Part of a small language model's weights.
Training: a variant of SOAP for these matrices, 102M tokens, 6250 steps.
Each number is 500 + 25 x the weight over its row's rms, rounded and kept within 0 to 999. Layers, rows and columns count from 0. Numbers have three digits each. The size before them is the row's rms in percent of the matrix's.

# q: layer 8 attention query, 96x96, rms 0.154, rows 0-15,32-47,64-79, columns 0-95
# k: layer 8 attention key, 32x96, rms 0.151, rows 0-15, columns 0-95
q0 100:513481499489482510413493536495514525483467529502520472498525505498480507531537498511463520528552464483465475558516480473539490475524490477511486519482491517496560500510456515501484489517495506509515504501513501500504490465482507491501521473543484437500475465531539479500504495497525549506
q32 091:478518500501507485490485453461525540478511517505529479481501506475525488498491514523456486479519479518453491492527468503484503481508509504502438471526525512516536525456471542498490487563472553496513487519520495482460513549482500521517447468476503485464468511460504485501501503477544516479
q64 091:528495495491508524551529508484491518520480537465519532484511525501497512511495530499524513507467473465514495472504493513508562495477473462514539488530465539499459519482478512488525517493500551520473480513533545534491531504521519537510510496468500529516502511504477445542535528541522458519
k0 080:490529505520472511529496473514516478504490521485454458527515530503508527467483474493467535468507531502507490517487540495507443529489489522441507434498504534483488485479558463525552522506512494460475507482534498516518496485502492528504483527521498506491484493499518437492493470463528481516
q1 095:520542515517452494533503480503494469505494486506515502468497483425518512503510518466497474519499484437486531493501484532527491485472492476478518505526511478521513483471459499505519538507505542486514478504427501480491468498494467468495517500468542511494502527518481489461548464531487485547
q33 117:530555483472543487463524495542482522513496527481530504535501515551517517517487532513440503479530496464484562484510483451518532532505500507502504490531548509479481499493472521485473507530508499489524504497489501544505510480476530497508488483486480460483521557522479466519478482477492477473
q65 107:506474497484529515476518526504502479522500464476511530449491523500464524489531512507528522529471467510491475505539525489513522496484523459509488493514464534552480536546475496498464501484493472538469461501470505505479547521467503529525513528483537535473504519476444542497493498531497465490
k1 083:492476478486476546523514503458495508511481490477521502560531512502475465527451500468491491462532459478467540511529514517483534468529522488473554475517536515516526502475467488504496510532466516514515512505499543476489518516486518534462537477520520508546478480513455492528504486511517513486
q2 086:504533534513519469547513492486461491482543478486471503489526513495525512528484511486521489513489498473514447476479488474530501518520522521434555481532520549501470488575474487475510530525477506468500474506503527530508534512540510477483501503492515472511520505509449479512517492472469496494
q34 085:502516524513505493501551500491479516551536463515501504463532515455537503531493496507511445501526506511481505506531504481538491471482507527525519533509536487514483495497491486517479532501492581492455490490489493545526496525521473503469447526495501539510458527474511476504524478489498466460
q66 074:503488470514555491520546503500482480493449506503513507477492541485534485516522508532474528536503485516503493453477486488519470536506479467474464535448483520558483504508483502476490497478519497540482465509491494527497532451519492500483499508493494523503479528514493563491436472500525465504
k2 078:493475549514489506523507502487488503566493507496506468490562543518524512512493513500502542481463485525469522461526484507491534519476489488472545511552520454493508487494521484499448449477485524523495498498498517509494474512489487530456544487498486476500499479471537462493544538520516494480
q3 106:483460503483524549519499478485528522484503525517482530469474512476517485442491517471497481439468518517549508444498518516465525488463488510535531493473520513487446494463517498496511543468529495465494473472510512498483533527503476502539458518521496473503508485470474513498482510513483461485
q35 131:499473458529494487529506497505489474477488458472467508493489488533473465493482459455546484520474499546512512506496494537509523527495517549494489467507521516450492488495517482510519537482469493492510491488498476469470529485536489487511496479454525528514513481498461573492525525484477449538
q67 106:481524488462487499497480506498561534484524492513481523551485465459510510497481464491496485497480537516499475485480581517496450472511515507493494502489535471479557491474502504484529508509489479497523521466424502468478481513521471509512487514516516495499515480529512492441491479479488521528
k3 090:491481488540526477480514482514463509483475506528484489450495513497519494497527534509524536513499464512474504486477481510485448481522490515539481482457493508511480515505512543507481474500492439508423491477556476528561477491494509498516483529518521519488532477502489527490453480490515532468
q4 082:494516498483486475438503484489529502523460498494518490530513532534521481537498467485460512497535484533457446546500518508498502522561477490500509502524477470492496490493511485485500478478484507514535521545480491502508445511539477482474487519514494468474501477547520477466532494509548546489
q36 105:524534510491489484510467487506482480483493505512510509519558524516490499512482509459445454464523511522464514514519510486501493529517456533462475467522526523520497473478488491495484524521478499531496549563471487553485474545479529516505504473511479466474493530462491469531460492496485507485
q68 098:494480478505505509453485466489488463564499504488530519474490524533466500490485509489509490430515469468517510491510484506525568529527504513502475479531471507466420512499501513527502500462485537511499487521521501521495494499471499537496510505486562488493494501473466497459503526534486487483
k4 104:531474461498506539505492499499464490476460483504532516519538508481465520497493577547457540487527493464488524490517500464514478480522485517494492463489528519542515535506470512538520527519474498486493478469482516502506486476460560461448502472515506519493507503483460500516480489497493519494
q5 100:526492502462565496487490537525512512537517523542510480491515479463497506494520512507467506472501511455475485489532464487538529491455506521510498491444474496555447498476483507512546498512533448520484515499510534496516505498471503480492448547490545469511515511478487490478477514507502498502
q37 088:543484475434493500524505503473515483515531532524524544532554477507526539483498508499493490506530543488494502521495521476508516480503467479564465503504494505479464511499480486534505450503502512495488463503490471457541493447473499455464495529493472477511488533480464486512504492510488518526
q69 079:466469451486517495506542516512492494452478499509501532464511490461524513521489468467545556498472470458485525484509491486525530524513459451531538537486474514512513518506536517499469493500510498532514501531504469502493516513496464510511512482495438462532465506498497492529479501552497481488
k5 084:459503505520511531513530519482518535552519490468478513518498543485495456504479491491510488493483535478500457474540483520459554503508494519455512501490506441485499483519521465494492529480471499496507500530499519510492531470513469489511485419530509495540525525511527481475540459513491515512
q6 091:537523507491511517528500528481460515525520485502509487524511522455536518491510522540481464470505498537504549531503501493505494457485492514494472503506514548488500507528453514512534475587489463526521475501499507490521478515490532503493486541482492479467512540487482524545456484468515534499
q38 085:515507499507521493475509528501519463497493494518476491456481518509470545524490482523485472470506483466525440485489458504532486494472524467460505467515512533537488492490496521464539479522550483488512507521524559530533497486495533463463473514499522491511549521466458480522520521495466493517
q70 078:519505529538533490499503512519477477474517476488492498503531517487509472482476528503479499521571492482523561477513521505559519504459510481491530515504523550512502513514475490505530487536513516469496473488549515500526483477504501444482481490489447528501525485527464504551535487544510494515
k6 081:505517518520520530528513497498485468486512526467517549473506460463485507486465538489477560489467517510503480528502465531508514566518528483477525519477473500481471457481530524504512564491541535526507505509488510449478478496502501459518475510493501495502514469517535489491481470486533469508
q7 091:465495520506504513560510486497488526458514502496473512509469492472514497471456500479489516503487538492511506463457484488472516537489514502478526481461482484484456489502492487470466544510509525469514447514495543485476505480548472494533544532468493537528542513503489537489497492468452472513
q39 106:496461517513481497509493485483525523490484470495484489489461490512500470461462502441540527498446495522529479532492487506535518535487520505494498486476502480469513523479521506508527518491491452478505525444474551436491492460512483513538509504468509532516531495491482547495473513493471453519
q71 095:488461508498509469478501521488517544510480452518461477501502514490483474505484482495492468487469518496553481459504549465499485525506544497461441516485526444483514495482451508514511478523498480510491491490473502465537465505504476490510465510508533536507547491516531510461490485541533474487
k7 097:506511494524469453461487471500499515481542492519488491487481515480501484494526509506520518502457511497529512506476456463502506521509521520535469461478460475509482467563506532475502493502483515483484485471504465526500467491505486477563500516545461537470522565506543523522478491469499525506
q8 091:449457506500507506521517447496508505484503491490461508525495501535483486481452487476514480467484534503537488453498507514544519529503500475508529482490527537471522505518517497486516499475559467478532506494527505462510499510499469497521495522542508483514518474476472506470554527492483421509
q40 119:503501454497483489484508525543492433486505501492480528497487465494487459492508514498512514550481501490511516481496500560524491457459513534478495448478560507514473475445460503516530507500513513472496511456495512480480498506529517460517519515465524505556503496484479521514477520520512468522
q72 087:487483485470493520495477491516499507502488523525514518481528506484516489495537511515502515482462520481518479493507503469461434520492507492494490547506563434487505492483509507495501509469486490529536514487475518523461462489529451487480501520460502408499515513488460536468488526478525496496
k8 099:484497505519485465457463516529519495425502507536477485490505516487497505538534484481462474509472522516499480518480507502522486532488485452479477473496444521516478491462520495476530496445498468533438501483490490494508529531486478468505452470503533528476503522502497542475517522508518505507
q9 086:507471528477468482487536521509534488513501524497508494523522480494483479521513429513523506495494456499482462517504503492491491494531489481499552524527488447460546514526523505514464473510527497498501502510483485477537474488496540519520529493504439489473509483565513489497470471501522565505
q41 108:520516560472471480503508498467531497541510503509506537498539532535506507495474505515514488497490527494452475491483544472480474487542486512501498513534484446520503527534523496530500506550515540537495470475510484511483555514487508489497497507521464460463500482504522488508515471461514549454
q73 077:518502504477504520495538522501529448483498516496526535510509466512448492473511509495548510520496470518503511506551501503474483532521480533490543478495504501501509471508547466471458517548504509539503522498492491561481587510470504497518506524495478490490465507529535495503517498511458526493
k9 096:478480529480492502517517480484556501547489468509508513488478469533475507516466496499470465469521506476474506508522513488490519474457487516453497496537506512469485491494470513484499490430519495472498431501467491506454447463469493492486490507537531497496442522478480491486523500515461495492
q10 093:481507541496522511516493523505499507506545456494502506533464531559503513525519482484484507483475532504509444493493513554471497518527551526507529484515494484511456475512469481515489501547484504466535481461483518525482499495539521491529536473466493485517503521472471470516505515440503476532
q42 121:500506473496448503525502525556507455523451531498532533512512473499500486471485505473496509518542498507480526508536514484543507525500488521484443505514477522481485501475493525501514484485482507523485505487484464509532460524479490519546507475527455475502471468502521436476529446510467512482
q74 100:500465513508484527512470527488519505485489488493475550489501546502485564537472465497508518536469520502484499455512514525555506505510542518508449471492526509449479487575489466521476487527487518496510507553506501512516480502479508481507505469459519530490507502536502519527515485499534496514
k10 097:509466503497475528532554527462463501447496480466490413515497516505480488526524506553515463526484495520531507500474477455500459489482450487512484504487490490519483522509480484484492486533524515516472481485553504501533500498442506501506523444508468502514478508501521496501501508490499507519
q11 090:470520502481479452504532473490531516553501494482516521455480486524496512507480504476516484509486454521521535492480490532514546532465489544478475477529480526485494474494517531495507474458526513496493521498513477506499457516520466484470498534517552475553481494526453537489483520479482455507
q43 095:526493523496543525520490507514480543471495475501504510498477487503492493442481511521499492475522515495456519483514471494466494477536537440487519473487478515501474512451438500497474470487495472504472497461514505504489540512485523507544455486487527573518526462489515468494511500476517477472
q75 105:520494488478444548531483530462503527529488502486501495514506513479471499519501453510533497524486499514526492506512501453470502501527503480488527465491467489489493479460455497513510540527508470462526476463463510461513517529494485540522451457501530539540458467529471501514525498509491525493
k11 103:447482493495480510468493513475497495562480512500490507479499426496494513519525520476500500495532480550504472491490553488489458499489491575507509494460456489496484466506538465502522507545496488468529495490507509450516511501553492463504510526506486495520483511521494480506494536483459494489
q12 103:506468476488521534524508502503472503453480460521521486498518511479509513488527553495516541479509508490534568462504479490516501474471520485487534538547516522547492495493477550506501529463519507515455467456508511517519502511492501486483520526533501513529525499465510494554514474470465475500
q44 101:497518558558505517534526475519490539506558514499485517479498455456489497468465517481520541484445502495517493475499525529517499545475519495530500529513521517496487482512486503535478483499517503519539527503471509469481512501508513503527531522451493493507521480495499504438515517488464451523
q76 087:513477500520537491508505511501460510467484504486465502509486490471566463511512522509497482457525525466569491531487504541510479502499519513512455503506511525465519521494478537509481537494467523505510537529484498485527504479466515444493483554488497499465535550474468473502516489474495473492
k12 101:533484465497488529475547502481498520503504447528492530482482482458522480500520483458524507534460503511515484485465474498521482519517531516499496535500503482495517445498499510472466514522486520496512497457525489480571443518500527496488448546500480467463505528506506526494476510505449498497
q13 093:508489500508538490526513520500463487516501523518469470570535514522520507492543526496539503495491577498498530490496537514481491523519504525508508476522520498480508459558531502506473521504523463522517492501456502518479529528533513493555465464492485479453514513489508530524504482502472531502
q45 102:525523507470458478508485510519463495505478497515489474448488517567520462475485461496480511500484466508510504512499493524504508531473485525517476504537505486543475477494518487484508485508484536531493489480497491473486485492499427537539457488473495490539487462470550512498524524441531490508
q77 095:441508488509511496477489518489444530469482523521484494504505515479521502464505516477478497473540528473502511492472477512505460481505480477474459547527544449516491482489467537504497524542450497526513524512476493505519476513484461459474512521520488474495518511499455518488490524501557468468
k13 109:525519522493512506529482502472515505515505502528495506472518567457518501507494479543492515518527515483467491523483504524464514513512490543479500555491514499563500538534511492491497489484516508580508493527457475534522527533515523529491539484465510521525507502520542545521477493526519502495
q14 096:508512496534479501466495480480510484513482495507514522504481466499492510518522418470522518522478463487539492456491498469537470540500537501481548500520500487477500485461481477476499491475473498483466502508513483487456506502507475529520530533492558541530514505500473476466511436502465522497
q46 121:448468505487533489509490535492534497509507468528500446463512497518513553482507507503464503457528508482465525511502508496450522503462499508513470498549512478492528499479506514517504492503477508539508520499515482550513510506460484519512494541510492472495461554513479491523473531563519484455
q78 093:458470503468494489479455473546508526440488495517528531467501513515501478483520510480467519473514487519474496537478500475534490472470505494486496502499528441555497478505551533493555514463489529510520533513518477474500487485534507494472500516527541449503487477505493534460503505505511497505
k14 104:560490494505531500504514465508487473537474524483522497458539472510475483530522518498535479508470455494477528492522487481486535449504490507475546507497543512510538522529501489471475504460478488485516527521537554522458474530473480490512518497498521469544464496541494523481482498513506506475
q15 088:508507530462468480487493523482513562496473506517479544512476481510507477515497490536449537491536481525490507463534536452513473471510497448524470517515500509498549487489477501481473489521483490503510549500515469532533450512481498521490483516526500496474481470473545489493492514443500500472
q47 111:499528517490523498516492514568488509513480507531522516482503553473459498487532499500453512453504516501431469504517524475522471509483484481504501493495495560570502482484509516498529503494496512516513531504495486528492462519475538521518500490517465517505494551442527478472496492480472517503
q79 082:513545496486487496519556498450490497491504550488485453487504533500465515498539457502522502518515505478495512510520533481469500523458485530466541515524478513456480504492474465512487527517547491500510534555506494503534521493496467483553512490496512443477483492476514513480533483541493519483
k15 094:483503506472479465524478520501530479501483461495501519458480528483470519504500510502508475513545479461455476484570496471503514485515510530486507529502498517533478508432479501491498507471526526484476513476496530523508503506480464523472477526457485506441520515500481556540524458520487503487